config = dict(
    attn_scale=0.0884,
    init_std_o=0.00713,
    optimizer='adamw',
    learning_rate=0.00109,
    schedule='wsd',
    decay_fraction=0.692,
)
Each number is 128 + 32 x the weight over its row's rms, rounded and kept within 0 to 255. Layers, rows and columns count from 0. Numbers have three digits each. The size before them is the row's rms in percent of the matrix's.

# k: layer 6 attention key, 128x256, rms 0.0732, rows 23-89, columns 128-191
# q: layer 6 attention query, 256x256, rms 0.077, rows 24-90,152-217, columns 128-191
k23 105:111171103184138129135126095177084091196204134128073077186183187180077110125151147174128113162134069133143111118111119113085121085142122070113094145136142126097146188129102097146160130132160184
q24 098:137112159059080165136148152122148142150118098057132171144120124094185159120082126158064079106102149122096096091114128171140126116156095117126069106125060084047114166145134176176124167071126163
q152 091:144093124168141152054200154158152188147161115165146137177139081118145151137130049051112120171169154058148101146127115155112157084137158196191109106121099110140099081128171109129056161098107131
k24 099:152122179193151110106130141073115161086070124104132187143113163152141080142120103104092098121127124138097113123083116163145151117130099136149114080118099139195135144110122115149154138083125105
q25 091:150082166124135087181120088159152100162081151143126156135137137067117054123111168139118102196103115133129172165112156066159105098125153159163166086126072087081119048107034127165140139150135075
q153 114:074145096106112143164065105129175098074127200120162143131139144130145133139141153139127155158139095084095156204081111151113134136198124124110199106150164162071113173060105113112209069123076088
k25 100:156124182112113138120141096113111047097180154141147154090105113105136148121102107181150185160163148167136162094116057135099127151129092144131109122144155119137133129091134139053115116105129105
q26 100:147144136113119132132118138167142161111060160100136123136086171145144107129117118131131133099164080132074108133125086151174168174134057099161151137183099131107150123101113109177128178166122118
q154 113:170153042146148150174094128121115192136152150136084107125121159130134139131117146144162150118101132139081089105107135092166151128214136133106111090112134173134163141138118153160103116124161085
k26 106:114157139088218186090159091135146139153144104158165138113146119205095104115188066092157136111099136151143128151198150088051129130171181146137095118129113106134085162124121112154124163155112132
q27 088:105121103146116132118126186159071062078147125125156127142116136160098106137142139140151127112108102149096090055156129100070172163168107092155143145122165178161134127178144081140209166126090138
q155 112:143046087123107121112118119098103184157132143169177181041116129144118153101121143056133085102136133134160100116180106154150099129122114079118110051112124102140176157105127133158118109103176084
k27 101:165111082068132078145163065178137107152150117200109102174140088162128098126149135134191102150074117120114140145133091115159117100088179130126174088163102138168151113121141062096177079121153147
q28 091:097102065164095105134185079118185107134170153118136143126171169151128119114176190115092120139122147170144160088166141183195102129092144098098105129154176137118113142114105103151154119158096185
q156 114:096115082114072141136123089148184159144106146126182170098113170183167121124098148098157109116138138132118113129157091142146105187151156086077168061178128112128125163102111170136168114079157054
k28 105:074157117081139102107059144182170121132137129136101105100164072134122119104139129178165156199157149109126110131101097136121094127117158101105163057131113109153157121185191119129127114135078160
q29 106:129109065084112111102120177097087137140101093168142136100178094170095122124124096162150173099141117112147156193142111137172092178105142119131109137067136094124118138135109131087177127115113098
q157 100:073107044113142125150176130127158132147142140103063089073145140152115154130122128158168163141066144137105098194113132065134122155145057143081145087109192092110155119106094106174107115160108137
k29 104:182131095154155101154126068143142122141174169124108059122195116141106138093087157077121160199174085102130143096167170183083119150128138093140135116106146159184081141204155168181125127139120095
q30 104:075154135078069138141167145067155135127147109119092149165118156142106210161075137109073128134065147106090129129168168207156109118145126103106090123095170097076066189121133165169119126137109128
q158 078:143092118111210119160191113174186147079107136132153097163102143151039084162085078104095090131114135117165142125214143105058132144109148134066144130130128061108161120198158105136097136160121159
k30 093:125095147194134121110155118113202157147105159116109104120097157124124097116158152148139107115160079165156174099113112152094138091154106112133136096090088133164085139103104116166067138117084197
q31 110:167111097153145079125080132153103113103123189113183111107128130141162047081140135149172145142138091114112203180193138081099134166142162110118180089215116085172128082122079106099158123172141091
q159 086:170133073143107132113106113185158114164086194059171060154122154160129107146160113101164089107121138129080162179182134067143160224169122129097146160144088155139141085190082165084164141118098083
k31 097:093164122124159115104147070146135101133083107155086092138243166110056114172127150138167143103128206106135074103155081069150112131130122134139144105062176142090152113137178127082132133117108062
q32 110:135104153080139139114166159065141178126133088219088101131189121161092162172120124082134132132148143112151135135110161098144065110065148111178095105050124168183147177190137180101094098091088095
q160 105:052128155161071093106190090127090070129145105151132150120126092149126104155162153149137167121120134157194096138132131177111074137096127144067100118137132117195132157133149119137110063174116181
k32 110:180108096107068135207145068178133189108164093105129071092125125142091129144078154195149101124188044147087165103095157194170070120130133066091139125195168114130110118093141141107135101189151119
q33 110:100184100101118138130150186115145109161108105180124132196140107159124152148079131080112136111161120127164136091146166092091099115116088132127121202135146181143139142154100121146108175137084149
q161 087:104168147162184168095121124138100129184126105233099135155116106189105137144199147136153216144155096115168169068111081147121155111100081115144122148111119134138105082083119071128121171125084138
k33 093:091139155168118135097175105124077106161141161152150102113075173180107109159157117167129123139126079123092170143132168130136159104114095124169116168143125120126151185104153052107159131149147126
q34 097:118148133159101148156094105159151110101132152112142094148120152077138150151100152150135118118155116129123142071112064094115157110166105131141110130180137122069100100098172091166157114109175140
q162 108:096184125165172154170109139144130166178093188137128160103135106082159153122156160060144130125138104107117104161081091180174141150190146134164118129090129121139159154122177132126170110144113060
k34 100:088166112077168097110146149102089151123174138105128177087118077112105134100174137101104161161074193113117048135089147099152193130147159161111135192107125156138103133105108088109117116085091111
q35 085:049115095127150122098184114125045157124147100077176146114150058127132133141176155105130129214135160121121153153121079143094188140134113114082123093129143146168189117139177129133057178182123147
q163 101:114110121115143163095103152154074172137109108177171149118162108106154102131130079111161093151139116118153158128167081146103100134081176162166128144087138167185130155165212091120089188128152125
k35 093:131093118143127116142088042124084170172120103135096107134235155117147119091144116098134116126159182127164124101142133093128173126138114135096122130156157104099173123182144077105190176131143153
q36 106:102134179188160132135146128197107081105126051138128147169097126039183127096143125140129108150122114148144101029111104135068175116128117182099104114167117146083110119132137095150114169104143219
q164 095:101127250096119136152022135103139158167092106126152161122111094083172172108190119137126098136183123093156195141083090138193117104128128127177084129154123072168050140089139118143121119132139122
k36 103:140141115086112130102075117132089092171141140176159134131163088130126132133123101119151135096160146118133180152156140105212100169150119160145098099147106060103132148105107133104097127140120155
q37 100:080138140129076158116119101062150151128189171142125104075115121160130059138168065123106170120123112089142153137107168103199119079095128172101108119127168076134102135072161128169133118152082098
q165 108:126132086145164095153190079096141092087135153062098162112119151108130161125093160121130133105088156132081060150047165077139088148120122073098148098052119122146131151126125211147123092087146065
k37 102:123105120156086105138142148141130148068177069148149158088114069077145125135102137119158089132105151145110099086142140118176120171143144116102200095167101125119168133122085127179099097105101137
q38 098:152104086084111101112111147151103156146096133101139126098155114137101082047111127157164164124149108138137188196099103110191096109077145121090085076107179117126130143094130141093124174143125067
q166 099:080134134174121104099130177106135120159102157098075085171129094166128128089134079120125155148113127105128145124108136093125133135092105158175114172051131142165109117128169101126101167088131127
k38 098:148120131164113084118190125080137120095142084116104137118146216118107108082081125068158113115133123097155149031115206194107163068180128135139150145108106124076102146098126152122124125128139129
q39 097:178094159139155139129110094159145143095108140177143128120111158082161063138152106106149140153109114124147202141162140061159175151096148153172178087159083105093145073136075103118103130119143122
q167 083:164145102126166110075099170155131152116105155145101138164152149143137073177119124126175127134112125090103179140154122148189132115104159101085144094137121156131097064141038135104069114078093168
k39 091:133112125057194091165117092163136111148137138143107089117154167159077108102107178097120125130196117121125123121136088103113150119130113100085099116141156086121156128166197119057105183160135053
q40 104:125178093131106124108124138097133080186136153158049128125165112178106128040076129189091191113139064146133117147132149136139095148097115174124081196178165161189137198101139157117147150163186073
q168 098:149178171124116157085160195143076121116147150151071110190138125159193125101091066154104120103144111107122098149138142078101080176113130188166140184153162137115082105106114087123082158124099144
k40 101:150110138166118150089111139106130170112077145127147175114159124112176128119143119125118117118173084145121124141185194120183194101128120153147125157070099161102106108058126131158117085118153156
q41 098:109156118110158132096113181092130094111165067134138121156143118135129131156134092163117095104118102146114105094120136157130102148052106087155078160136205179151159143152203170088070091108101186
q169 101:134200143079132170186192167119143173118143116081103072088076158145091137168128143074114089138133146160112090136111174164087149178125153184134123101123098137140128113149184141116194127090154094
k41 098:171116107108104144119109155115174117181060158156133119156130119123132191129129171158139131140025116131131075164145125126154106143159073125103105130146098086158130111173129176147092148157070111
q42 094:135188074078110105126110143129135174096146106137089101157167132139079165124115138154114133103081177138093107083141163180124145098165157052079123107151158142118139133186173130132136082105134119
q170 099:175154150111160101133193129106140156122134109136036082136137124103089160104118068095131134106075154153102108171105172127110176124106106164107134101058121103127125111166151091153091112184108095
k42 098:088139155175151147112160118082166157121133158100071128144087119134114156121132128048079057138130101129164120124153184122173124155118151116105144117116091115152083110185087167196081159097093079
q43 100:124131138120134118060147128068118151138155108107107116124105124125120173115131081104100135140107122084168117126077165112154151111063112123173086148056138097138102152154126121107111107105100127
q171 096:145149124214140081127153127113152090086155117128105130149078167140117143145110148069087170102082132117155056129139147131159164155103087131079140128078091088113149140142130125144168098148130115
k43 098:176121103186142118129139177167096142128134116131146136144104095154145086136113126113219077146111078151087164128120104187109169136152152138135134114156120070109115085078095139096164122155155107
q44 100:119073098080098137111102139113123114136160090115131186151194127138176181083119140116131079112111176117168168140120152132141108194124125115152133166113152157109126117146093165130129138118076127
q172 099:128103107180058108107119148167113149125106086157157087173106118192122154140129118144105141158133111092195160134166140179092073169101121157141145160135071169155120088097097052106114113122083149
k44 101:128123073140090102129089073134076109128128182080168141137129219141145100143110127185187158115127084137114141105090121157093118080185137129133141123118165120126110113101151112115158110144174164
q45 097:148113129189143126081118135162079145149099215095152140109167119162101066084136116101188139128109101184124163098147099103177125162101124160106161101178073081190167096081124114203082110105149105
q173 104:086128107152081117113121108095129142124136126099216172159156145086166173083140079132106136161188151130073115117136120126191105154150151136058148130100111097115054131151187195132101122108149119
k45 098:125103149089148169131109115149141118072104083165104177124089097082149115135142051123177133150155182102082108125101125140129137147147143173151132132202141105110171155157080090075102143124115064
q46 099:129141100134130145212114106122174093140143159115092107101117213125150174143098135145139131109044128142081082121108127163131144045191080117116119126165154180096136155096149165114123121077142082
q174 115:202173105082130132146119083104189139179111186090114144103118177113122122123103173092162135107086153163144136136089120164126144075140136074151144082113116126109184134068125185142209100067164065
k46 105:095171134029081146082130204130175070156135196078126135123085073146150164039124147116091127155057151136175078174160149161114109180101077098126128138101103183151134148169163150127123153115096132
q47 100:119111175174155188151092111124132119130101161130176152169068151087178085144127131137156147102131100131097170112159114186112171101171089132090138111143085093104144128115074106172170139163173175
q175 096:166105114092145144145081126164141134151155165146172088088137104120102097114116114114129066178164109081125149133131147158151106097136128127121140091185111121111106152142095130099126084148066127
k47 097:117152101159200096101124122133100097110064119178086164132132139092072162167150135088128100166121177102136122152097097077093136164104129126155058161082138119173184144154100064134121104072117113
q48 084:094075092081158109174140132186106199122085109116161155117136113114153201120189162168184109125113118151129042092171115096095088123158118128099126106139154136148118111166207137166188164080133204
q176 101:053134151147154111103067122127154182175142130160120121091138122136122195081164146109131183116083103159084071134109111147144138122135117171154137146072162105139132104124144115162114143117103097
k48 096:108135116076180143123173141180102145130146116139085136132166078107114130131101115131126146102099175085117108119125173149134162109137101127199127122185148122171123101147157117133117101169121093
q49 077:139130096186093148097177100027102131119111143075109097087171160136068152091134136120096097136152116097103141105111136176163128126134043094164098143120141135148135167102170139161110156098121183
q177 102:162097106134045142135171078102112135132108095140138214100152167104168132104124145077082142115167176162123110137113121174153134106100144074107070139121123105143090194120174132159152144083148110
k49 091:132057130122072210149102187118129132101127080107144177130053117135181107137148078137191118136114116134124129146165080131191149095087143113110145146163124183105140132107087164152145121136134129
q50 080:162159115118159106165094148123136072092133071150066151154111122094117139075059124162152137115142136149077129088185143156101156120166142129103150075153120115057116174100171151124221108110150158
q178 110:162154172133200104067175162127138154121147167129089068122121099111076135154114103082144109121130122079102144138145164101139188152127152181162131123075167090103125134144100175147144129114058138
k50 095:103180138164175093084156098130201176143087149160096122157195103166092137134130161166122128121147142169066126129131151158158146112126114126136113114114123087151091055106112185178050174147073121
q51 100:114103124145129125093161137147135133130172078179130114139130105131138147137160132140140192149125133076221161156119145057126122110079227160148107121089120093155118161155135117070115120168105110
q179 096:122146136074118147109183092121201109128096124107091103123106165118114129147172163133117128184052140143101033219114171107106136146134124081133134095162122068095124114169134196158148130138111140
k51 098:111167155153084143130096135172163130121169178122136097156100098165141105139083108158095132115119138148115072121133104127121141150131120114085186129176131149073138091149090121136189117150150107
q52 099:131119126061140116090173138103091129139176119179081154091093093119096088122133131084107196132106172104113081163142118085131131166137141142212143126054135173203124176164096188050127125165095111
q180 114:131115024125119114150172108130124137102135090109133115148125133142099112121094147167134190141085156112115091168123171140103140166163152136146123115126131139076168125127074130133165074152104154
k52 109:135122150110218142193155141111142203100104116177091128134148141143117121154104162113115099150092054143103154075178108137095106091067089104089138105155163174201135107139145133115126157127184143
q53 103:155121125143128126146083123220133136112048129103168154139159142111164104066162153159184051136135147180111188098147087126118144137084118146095139121181080144072156054082127107103148159153155120
q181 090:057090192131109139143147083120172118160147138076186171112149112094185100110098100147116131193158133114076138118092139155128114110103166165159137113116148099144099109124137147097094148111192125
k53 097:105110106058117160159106132157144124062079122155109103114177116140109113137140111144114150147161172063154104126093152133138139113100152151147135143136170085114155122151168130092137143130093121
q54 105:150117145168123144127103137131162126148080137135114202155146176118160120157159107127117165179130139164156193133085112098189099142095122183093141123157135126104131135078010119131116179145149072
q182 099:136147117151151143201083119152138108171098150167113179143119141148182086081121147203163148181142111102143110147066125158085150172123139079144104111221156171134087105083081098134115157051108132
k54 102:105138144161152137143058034154117102125132130113163134048082185124149125074090146112123106124133118069147109099109132091067121190155109109110145110164108106128182219074101110115147137142148135
q55 085:117073085112087152117137126086165099114120142143123199170069160123138106158130148090067135146196159156119188126205100141162116139123099045130174090155169166102133154150084145154118126142142099
q183 124:136199149152167125105097157178153125139149167149142099157094111146078114111138113135158139120124086074172138136172153089130082150103066165139089145116149149090112085159111090092103141164047168
k55 102:109130135179183083087162068155116168148134125145122103115181150164103086126177151112097147074171081094155076159157140088106172056139117096129145147116145105144082114127131083131148172116090128
q56 100:095079138090125091065190117047132192094137122155166087076079117131153134161142120092156114085107172103069112148116143089149141124142153127142101085031132081150080169144163181143155061143088118
q184 111:185107095114158110127156118134148174134128136130168134109114159128097138168110171091148131143078151124147099129180136107158125091140193085143152072072172116074163136159147129139160139134100121
k56 107:141135091171138080118163195142155135129170137090090142180139124145072087149100160140083116133082138131124128136127108098111115083143126079113137074201135164158118153173121073164139207109088135
q57 085:114086102133154082146126137156125133076181157173103149177139173168141137123141160099147103131089110136127127136112091071168111147114199092120154084155131122167098116066081108062017130110115137
q185 116:137040132097118133174123088142091126088101068144151201119111157119132105159117193171127132172130142149117155145135104160142141106126200103110111095169120131087103181082126138121155131166180071
k57 100:146113170078100181177054157139197094097096109112179115122164120098112160168112138184101078162098099084183148114110126138123106163060097117082154158172160136155128143107160139108116153184140108
q58 090:094155135133113144112189081120161173093171118115152106162104148181092134205112141116061137108136067091098092130182191200089187165175110100161112135123198152150103150125149139160114142121062200
q186 114:172119148097139108088102137204101138116121094163135164150112107172140072125118102200167097125163073114200170115187089078135077134079168121132127130165130164089126090116135098108099170196104160
k58 101:077155098210127104143087093132111119203126120138154133154172124115107152093169128157138100106154076143139153120096103132149118120118099101123106147117123118140115133127140086179178125138175173
q59 089:170109175127202132136110168193152152149114177180142145158122129080146122115164135129167115148122128160159163143159066099168171131081181125142168111138095113124141061111029118114081118118132096
q187 103:170140173108155118095096210185136121070112101159160143160111176078168111123146115148202158150159116088187117126171129143091174143096167148222120141113089169108108048132094099092124185081098184
k59 099:158149115108203109126146115129100077157122144067125091105192172121114144117124149119128132121147132106176128167090156065098123105105087102110046106101156084126157084108162131063145156150134108
q60 103:124127133149095145171084121129131106139123127079147140113126163144105130112133155176145148118086136162050145104093125157180138126152128129099123117169160116076125104104167133189162128103129133
q188 103:175128128107137133189154126089171176152150181066099133083164177074081131108086117063102146138065139168117094174083144130115160118167084164132180078093114136144149139168184156123116107075136066
k60 104:109117117076100129087170088118202143116132129132117120107110089145140145097146076104167166111114159113114087145125116120133158151132165116117132135104106078102140180175102197156136121109063118
q61 104:089126161170172101113188136197113118095136090153140099117082104143109126128128076094185128108112157116136085137096134024133175119178160166177133095100139106153165066134168131115144133126118154
q189 087:125103088056150059137071079104132132165102104159152104122144119137143172152103165099081137144162157132120108139127129135153132095192160087133152072104159124117157164139140146138190110114216151
k61 096:118123126104123092121135167150134104109149154146116092172104093125109142130146114144092137121075192099154092192150085068122097133136111090114099094167139136145106091144135088140102162200163155
q62 104:098162129110126177110183082060132149124164128118102105091139139158098178158106118097025128103083111141083096162101204129133143104123120099098053154071160113197088157187193180176128092127094151
q190 096:146090118154103109095201135095066071087125070078064132102142178127158155159105126155084084111077137170107036132122161132081121113127126095123134139093113117086131136163141126142119101143116120
k62 102:105082127177071185149143124122113177111128134128171150114103122144168105131145109139131120110101112164108172117082130163145103117123140094112178102141057141148121127133088130181116082133163150
q63 101:108169168088129137124135111061225116165144167113130107144090156125167157166094127097092140136089157129172087101166183123135133080150137123126096105124135133132101170152152168116172065122104130
q191 095:140127104137152099159174097127148148094131162099085050116111136181156179136135143156126109115068134112172165165168121149101212111104057161149144137110161113079174119138131102122187113114166124
k63 097:109180149182130141118150141096137136157144157124134131122088083147141151151116123102040179124129093217129151173150113129153170136158106124108123163115117146177122088089100177165116142069145151
q64 089:132127163072077130182087106112114111161153106079102110127125109188158092097093108134138112138104135108199119133108101162117102100149104092100095151124113134105133150087108125067091123107125168
q192 099:091066150117113157082170106073115057119122089140149124132104112164112133138091155046087136100065109159153140085080142149167140058088142104140105160079111069139098135141170167095082116118142194
k64 092:152129098200127154158095167123120123091164099112151164117084131137126147142114158164155056169094101156121130088149143185121168043115127159159188133126114132123124135064145150086117118095146144
q65 119:141113116105074107113120162076090138161133073125135173172148108166122184117103139145088151140161171120104124152125167157079066152116106094127128132094119142099098181120087162135122127119098147
q193 093:119141111126112139114099128204173122094164129182125146134122098142132043142125106107143128147133102072194175124160159072133114135124122113166149084128133148179099079109087097110039149131116168
k65 105:123120123171171095117143093100135113144116160104116173161133174132140110111106131111104117133147072091134120135112142129123161121127106127144116114090125160127160134118140115106141113096138181
q66 098:117095132138182085093170098137147157146089135099123151144100099106131117169167120121132079125109133104159151160099073080159143084146148132147140111100050067100104120141102082090085168096144102
q194 106:147078074126122115106093105157071145091080083105186203158160143111129140150141163135155127148157130120140128070159097175160091114161166079102150142123113127137106173138131136137120151146103137
k66 099:098105111130172161143130121143107099089191062132123075102153125128107115162080173144150101150114135110122159063063084106107130118113105115048096128145163094158172155125111083077137175158169135
q67 085:130131184155164189112156064179123170117141125081094120127111153100156060122113159086083145159120088135111156106120135143167103107142169111146214073173117116149142157116182151108023137090101177
q195 113:072133124150119119072104137136106104110107086141184157147154099110141128118123097108122089116172152104138140083108092172182119113109174126149125120127102064096087154130144120091111159134124118
k67 102:122141134134141154128103140140122186105146058110125187135106120126138099062136119159128136116079126156104144079093135135198139086122161121135136117153104118118128156155148129069198134163202119
q68 115:107090134187134098110177023151122150082160148099179110108121170120113091117113136101116109144116151130125180159116175127130128116158171116112143067136085046109102096134133141130175117137135153
q196 085:106146111136063058118072086079126105074071136123198214135127120123174159101076168132104117145185122104123156151110106127157121126162138102076168111130117122088093169128142146133155136044138113
k68 101:099120117077138151141119160152125127069143111125109155128108104082176092124084128120172141119111127109096117050143088131154148168134149143152173108189132161082150181119133141115156106129150149
q69 080:081101137122119155112191082113091163096113128089135130094099179138066134118118192109093131154088143118077137222089151122115158107085133091178128064078156120139110161104082132163116097113122129
q197 098:123117115159076148156112138128119118121160140112124218132100158162161149097076160130114161120153131106114084183131101183118098162179119052096134124170143124090122174089120108110092113109155098
k69 090:109071146152185145171150163134168111135146161106183167129077096116170106134080138180151130210100112106142127125128142164121142133126103139157125152176074205130099166094150162100206041133172100
q70 099:096137089104151170098115128126098131123144170141150135202164133127098176148091152181133130123173123132147139079146140161123079148088143106088135183158149190122181142148111139175110108123137181
q198 102:131172135102083130066159152194089183100139090158113175130098146184147075118122086175096102146145119104110100047140124147124137146105171174108142144158119116139136074108137048076103148139107204
k70 100:119121170169101167122104064110110146140104132120115107110134183178183092122117122132148064148097122096175114127091181120169147090141127119138103143143149121068146070157162101111122099126080119
q71 095:139176090171102130158135126116145122156112141124165082146151164190124155120117136151125137137163079136153147144153143198124062193106080144101157135164119169160101174084095117122189138145129106
q199 103:136111097097088193112094100148136128182091175142155182123125156130099116126140130116115096137138149161100130130135117089147078130209099058075155068186117120140133139153096153135072135127141091
k71 094:091100103156124148116119142167197137139165108112131138102118092157107166130150141131168096182115146124170098161182048144118097115127152092146092127150154177102146180152152090107115106124093062
q72 087:143168085076156122112146161198131157164084147146197103135133108125096133102112128093137162108177111140126116195134125119121059126097088117123167142116168161162142107148160179136107061136057139
q200 106:101191129114170107093139146171149152103141122126105068103130134161103121095139131161174153097115103105139088153154104087092121123128121178162164138092099137090107086177086065095114139129059163
k72 094:097183134194206103105146144133125143178143125169108088145137141151080147092100114100129114097082100081109138123146129120084136126110111076148092114106140078123116090160144146171126128131115087
q73 083:155111183106143133082145175169088142103109121121108151103128133057147067144197105072147150153137151102147120088127109038119190130060101175137101116118119080104126113128107122149139139139191053
q201 110:157095134130201131106131194096134146125114085085082117104122161136126125139151102137175133113092114076138167160164138047175181134072100134187155048094198131099116079172094120115102145123105086
k73 097:133169104139156053165145110081095130183077136150078102137157120140072120088115166094093150121155103151124138131157164097124173104134103140115119107074106067140140119133095164123114175152113103
q74 100:080101149170117138153083061087162104157129167093148097119139202160185087076152133156108099125122077156141156106113133120128116076149053181089127080176183145139127124122163106157118123148149088
q202 104:165134136192082154102101086085076104139086151098136137123175110101113172140149147063115157111118167175094144093085107109136116069124115113101138156111142094113107168113109168138124112080156073
k74 099:110091120095069180138120127134136114105192091084139160080098071131134148166163138163130099138114142151064128072169112134177150121082139121115164138096115109101105121132126168092122101107166130
q75 093:146044100121137141112094163096139152132061138141154140125128153139176169152105173096194103139150146127139156126147127208110133136116165076129138154083099144114110146131082149112088158074155150
q203 125:156117131122147122100195158144119135165103133216172175154096079136114094158144133092170078168160105144170151109137073191138105137070179071178121128182119147149133098138152123123116176091098140
k75 113:114135103104156094134128069161112127155095122102116113155140220173107112106131179141165097120144096105155135132027085152082130107130143114122120150126149151144161184118126077054187179151100131
q76 103:093166083107068144144111167141138154113111108092208119119137143184119167092071126193120159094145126113128128106139114201140082166125132128112114139162164179103168153140152118135124145173118171
q204 093:054154149146078174134153069134151128144178163139118150142121133167116106134117119147092126165151102166178085131154124184077114105141112135071106087175100096144092155109132104162123133179157128
k76 091:183137143106117163140106097167168158083141153113156156130115098154153139159181093134170123183117085146133124129130098160130091097151160207162192183198156167090083141122138131161163072106151119
q77 090:086132115071123092139131145195099131126094116107105149139144084135165137103181143162208127138153100109142150136104075158149084106097098145113124133197110145125194142082115103107060141113156140
q205 105:053103109095146140144123081128093126092142080104158129060152084077162129119123147122135159174156131164092159184096096197113116125117126113162137148104125138179156153121195147086155163132194121
k77 097:132089124044113113181114081151118087136113093155080052114161125089148190105090089134142092138065140084148103157098108130106151169130148111126127207126135123134149142171174113042102108122094065
q78 119:087113165121149121149137084195144160126116116123125107137065115090147109154132132111134109179096122117157120105124119077153208090186152162098161075152081065137131093147173079127118141093153115
q206 093:092102156097133090129099117109107058121101112087164151106082124108181155146146141128070089156109160133107121196074135151139142099125150122130105103142108100085116144113140179079194080098166088
k78 101:114096143084123172130089153115136151103102123153122141126128094084130082141096092109125148101169175147096148111143095157181125171101101163120130099169127111139179152091111143109101105147122122
q79 095:112157080145070114144154080058124124129154088044123134113156112150115160133083135089075134135183162121134087121082167161092112127146147094168112188084129154110093168080188140134126161117156154
q207 089:134117048119083150187098105099070075149104127151153173107159127160163109072101152127126078104111110112139112128139134164109083139110123041110089151150140158140157155128167126120092135114134134
k79 090:135082074159078106149110141117111142119159120088156192150118132169214113136142116146134129098124099101143113126160120129123110126113165139132164145124128174136151155079125132128184120101150164
q80 103:149101088158122108129120137148135186153079112112161141090116164153141127126102161135153120116153101162052160111156112122147113102208141102063166119183122110131119112111083104120169119108161159
q208 116:125114143100143174089115102157155133173117151156164105119141146138128116127154110126161105115154096163135115064140119128112109160099130145110137145122106097113070135111132152097068130110136114
k80 109:062093087126152120063125088139159184155109102107130119112124129135073109158137129115151126112188163078145082145035161148072122129079119147125105149107099161096144117179136074064141094081109077
q81 095:115127100138106060154129141121103173130125093177125116154111190119148130131092135136146215139108126100119128127171124129170092154149102092121138139133155146048168133187102117135099162158120133
q209 121:080101124140135054057146146194079131149117087170153183136128059119149126143077120110143141163179105152141150161145133092156061153132166128171161098113109108177149101146147122135036132129103151
k81 112:139164087146181139134068108137128142074121117127112126117178063180124115092119153209120133117128146102153145129084182090150146110071109149132141169151142171182147142168212065128204117108190080
q82 100:087156178133138129116214081184118166105111098113147101168085127113100148118133135077127122146051123132096121105164087125184175082193120144092176085113099072108127081153157122126123162141115186
q210 105:149088074132103102178110128070144167117108140140198156133143136126158168088064143123093134132161112122106186073167123198103109107138159067126151115166198126101133188059188190142162133093145142
k82 098:122096113071109150124111187113108163173142153158176138094046106116177097123176104171139188144118143125143181144117055134150069139108119135117156104186096135120143119106134116095129137143153134
q83 090:186115115094137118150172188153141116163098111129136234163092098132118074141120098115154197097107090088137167157116137156188135178141156144124151101150104068110168166182124119136151126152122071
q211 117:124105121136159051083157169144114159148136100157140074123117043115064123170091060101161134143162114072149139142149129085142102126146185154157149109092121158174129119189135057110068129159026180
k83 099:117149137160177075109138072137131157115096114160079054179160144150111105144145096154136117118113064126132209114165116114158165135165116115110128120076175101163134165154140060092196186147137120
q84 099:170149128120184114129102124198158090120114167215107082114076104031190103119145134124176152109133134173088134131179097087114114125146134177162169103173113084116171077115104069107135124125167154
q212 083:142132153112178071148183113151149120098122137125142118102130110072149124132127092154120117113087132143079126127099107168119132106147178207135155163167129096125095111155122122114093118126090175
k84 094:129163097075155110143134105157126120150110094083080098099203121125112140143144152131148133109146192139134125149124137120174115191149106140134113141134168096138130075148159171108063151167096130
q85 085:159127119067081157122099156132150071170067091157095122092121143078094154127089111190099173122153199087133160092163161178123131100163068158166120128118096139100106145149190128145159150119090156
q213 093:117155176145146093063208161085139203129222125142097092088108106127059164122103111093108171097138118125144112159130187097070131115123130157157123124049130070163170106139168114138126141113106171
k85 089:124139180169134153100223150087133167150113111131118156133133098191155135125151119096053165138161127149080119119132164123136135084167113185134174169100147164178143114139131176190108091109076085
q86 093:080157219079165172143142144145112154155102062094130180152127090102167148160058092124119084160193131161087110114141118128110127148152111097070145096106102117077073120143129134162143199112114149
q214 105:113141135185189087070109147147108134132183120154120128148171074123142091118134123099141151110167117102146156130125114129094135137086147182180119161143148096177103083106157081153127188127143174
k86 097:096128138128155119177147103112116146189124117089109138137121163143186113108149145118132111133155086133074158145090117119172146153093116094145106113060154079111110158107153124164107186125177126
q87 080:131111173018067149116195150148132178180057113148131075121120124098131110153184138130123117144124169123095088168141168092121149073200127110140104120074118114131103158153180160144146110067134115
q215 111:133139109119214107076105174191115096091133126142099092148141090145118095160108126120189126088105111062168135192169152062171120149131159182142185136081127166177125080171136070116132138162067169
k87 101:089156121181156060134148110117110127175115135127079128156192121098070117117062131155092106122128119136096115118126121119126155142145054077139083116054106135163137151126132170147087144118164139
q88 095:094166101135081150148135133060112079182157084089096129142153105187076150106105093162033165132129116108185086100144164185113107102140082106113087198134173165083122184129200120112156160153141126
q216 094:079154183149134123098187056087112122145153133116101131154171086136136142107119065056051116127119099164096064128085182134128095101120112162112112165083119076176124136116148143157083114088151147
k88 097:173087151150049143114147164121081171100125098146169141116051095179188131159140109106110110119116103124092089095118137183177158131140166185161148133144080125121090105096091169188167073063126140
q89 094:164164194123118107183115107181102162123159095165090144108119141119140122116157131106148150147095145066142128091134129083105155160181102151174149155106133077168146117162077101172100191131156095
q217 117:181080087121158094061126189202093101064129099155102122178115113131096109143120125136176133111120139084175123141165148073165146143094156087138162136081114157113107087154093089131072129128085160
k89 104:139169097202159083172141072106107089160113107171052122178153143124095059112119160121098138120117078131109209119131158108145100106060057119099101114105119123161117184157103137086098145172193110
q90 086:145071078164154153130089130153170174194178132180117164113126152147134099150101096118160136115144101146136142087155099163193083082128121149130153140164157140124189114133116133098116099197187112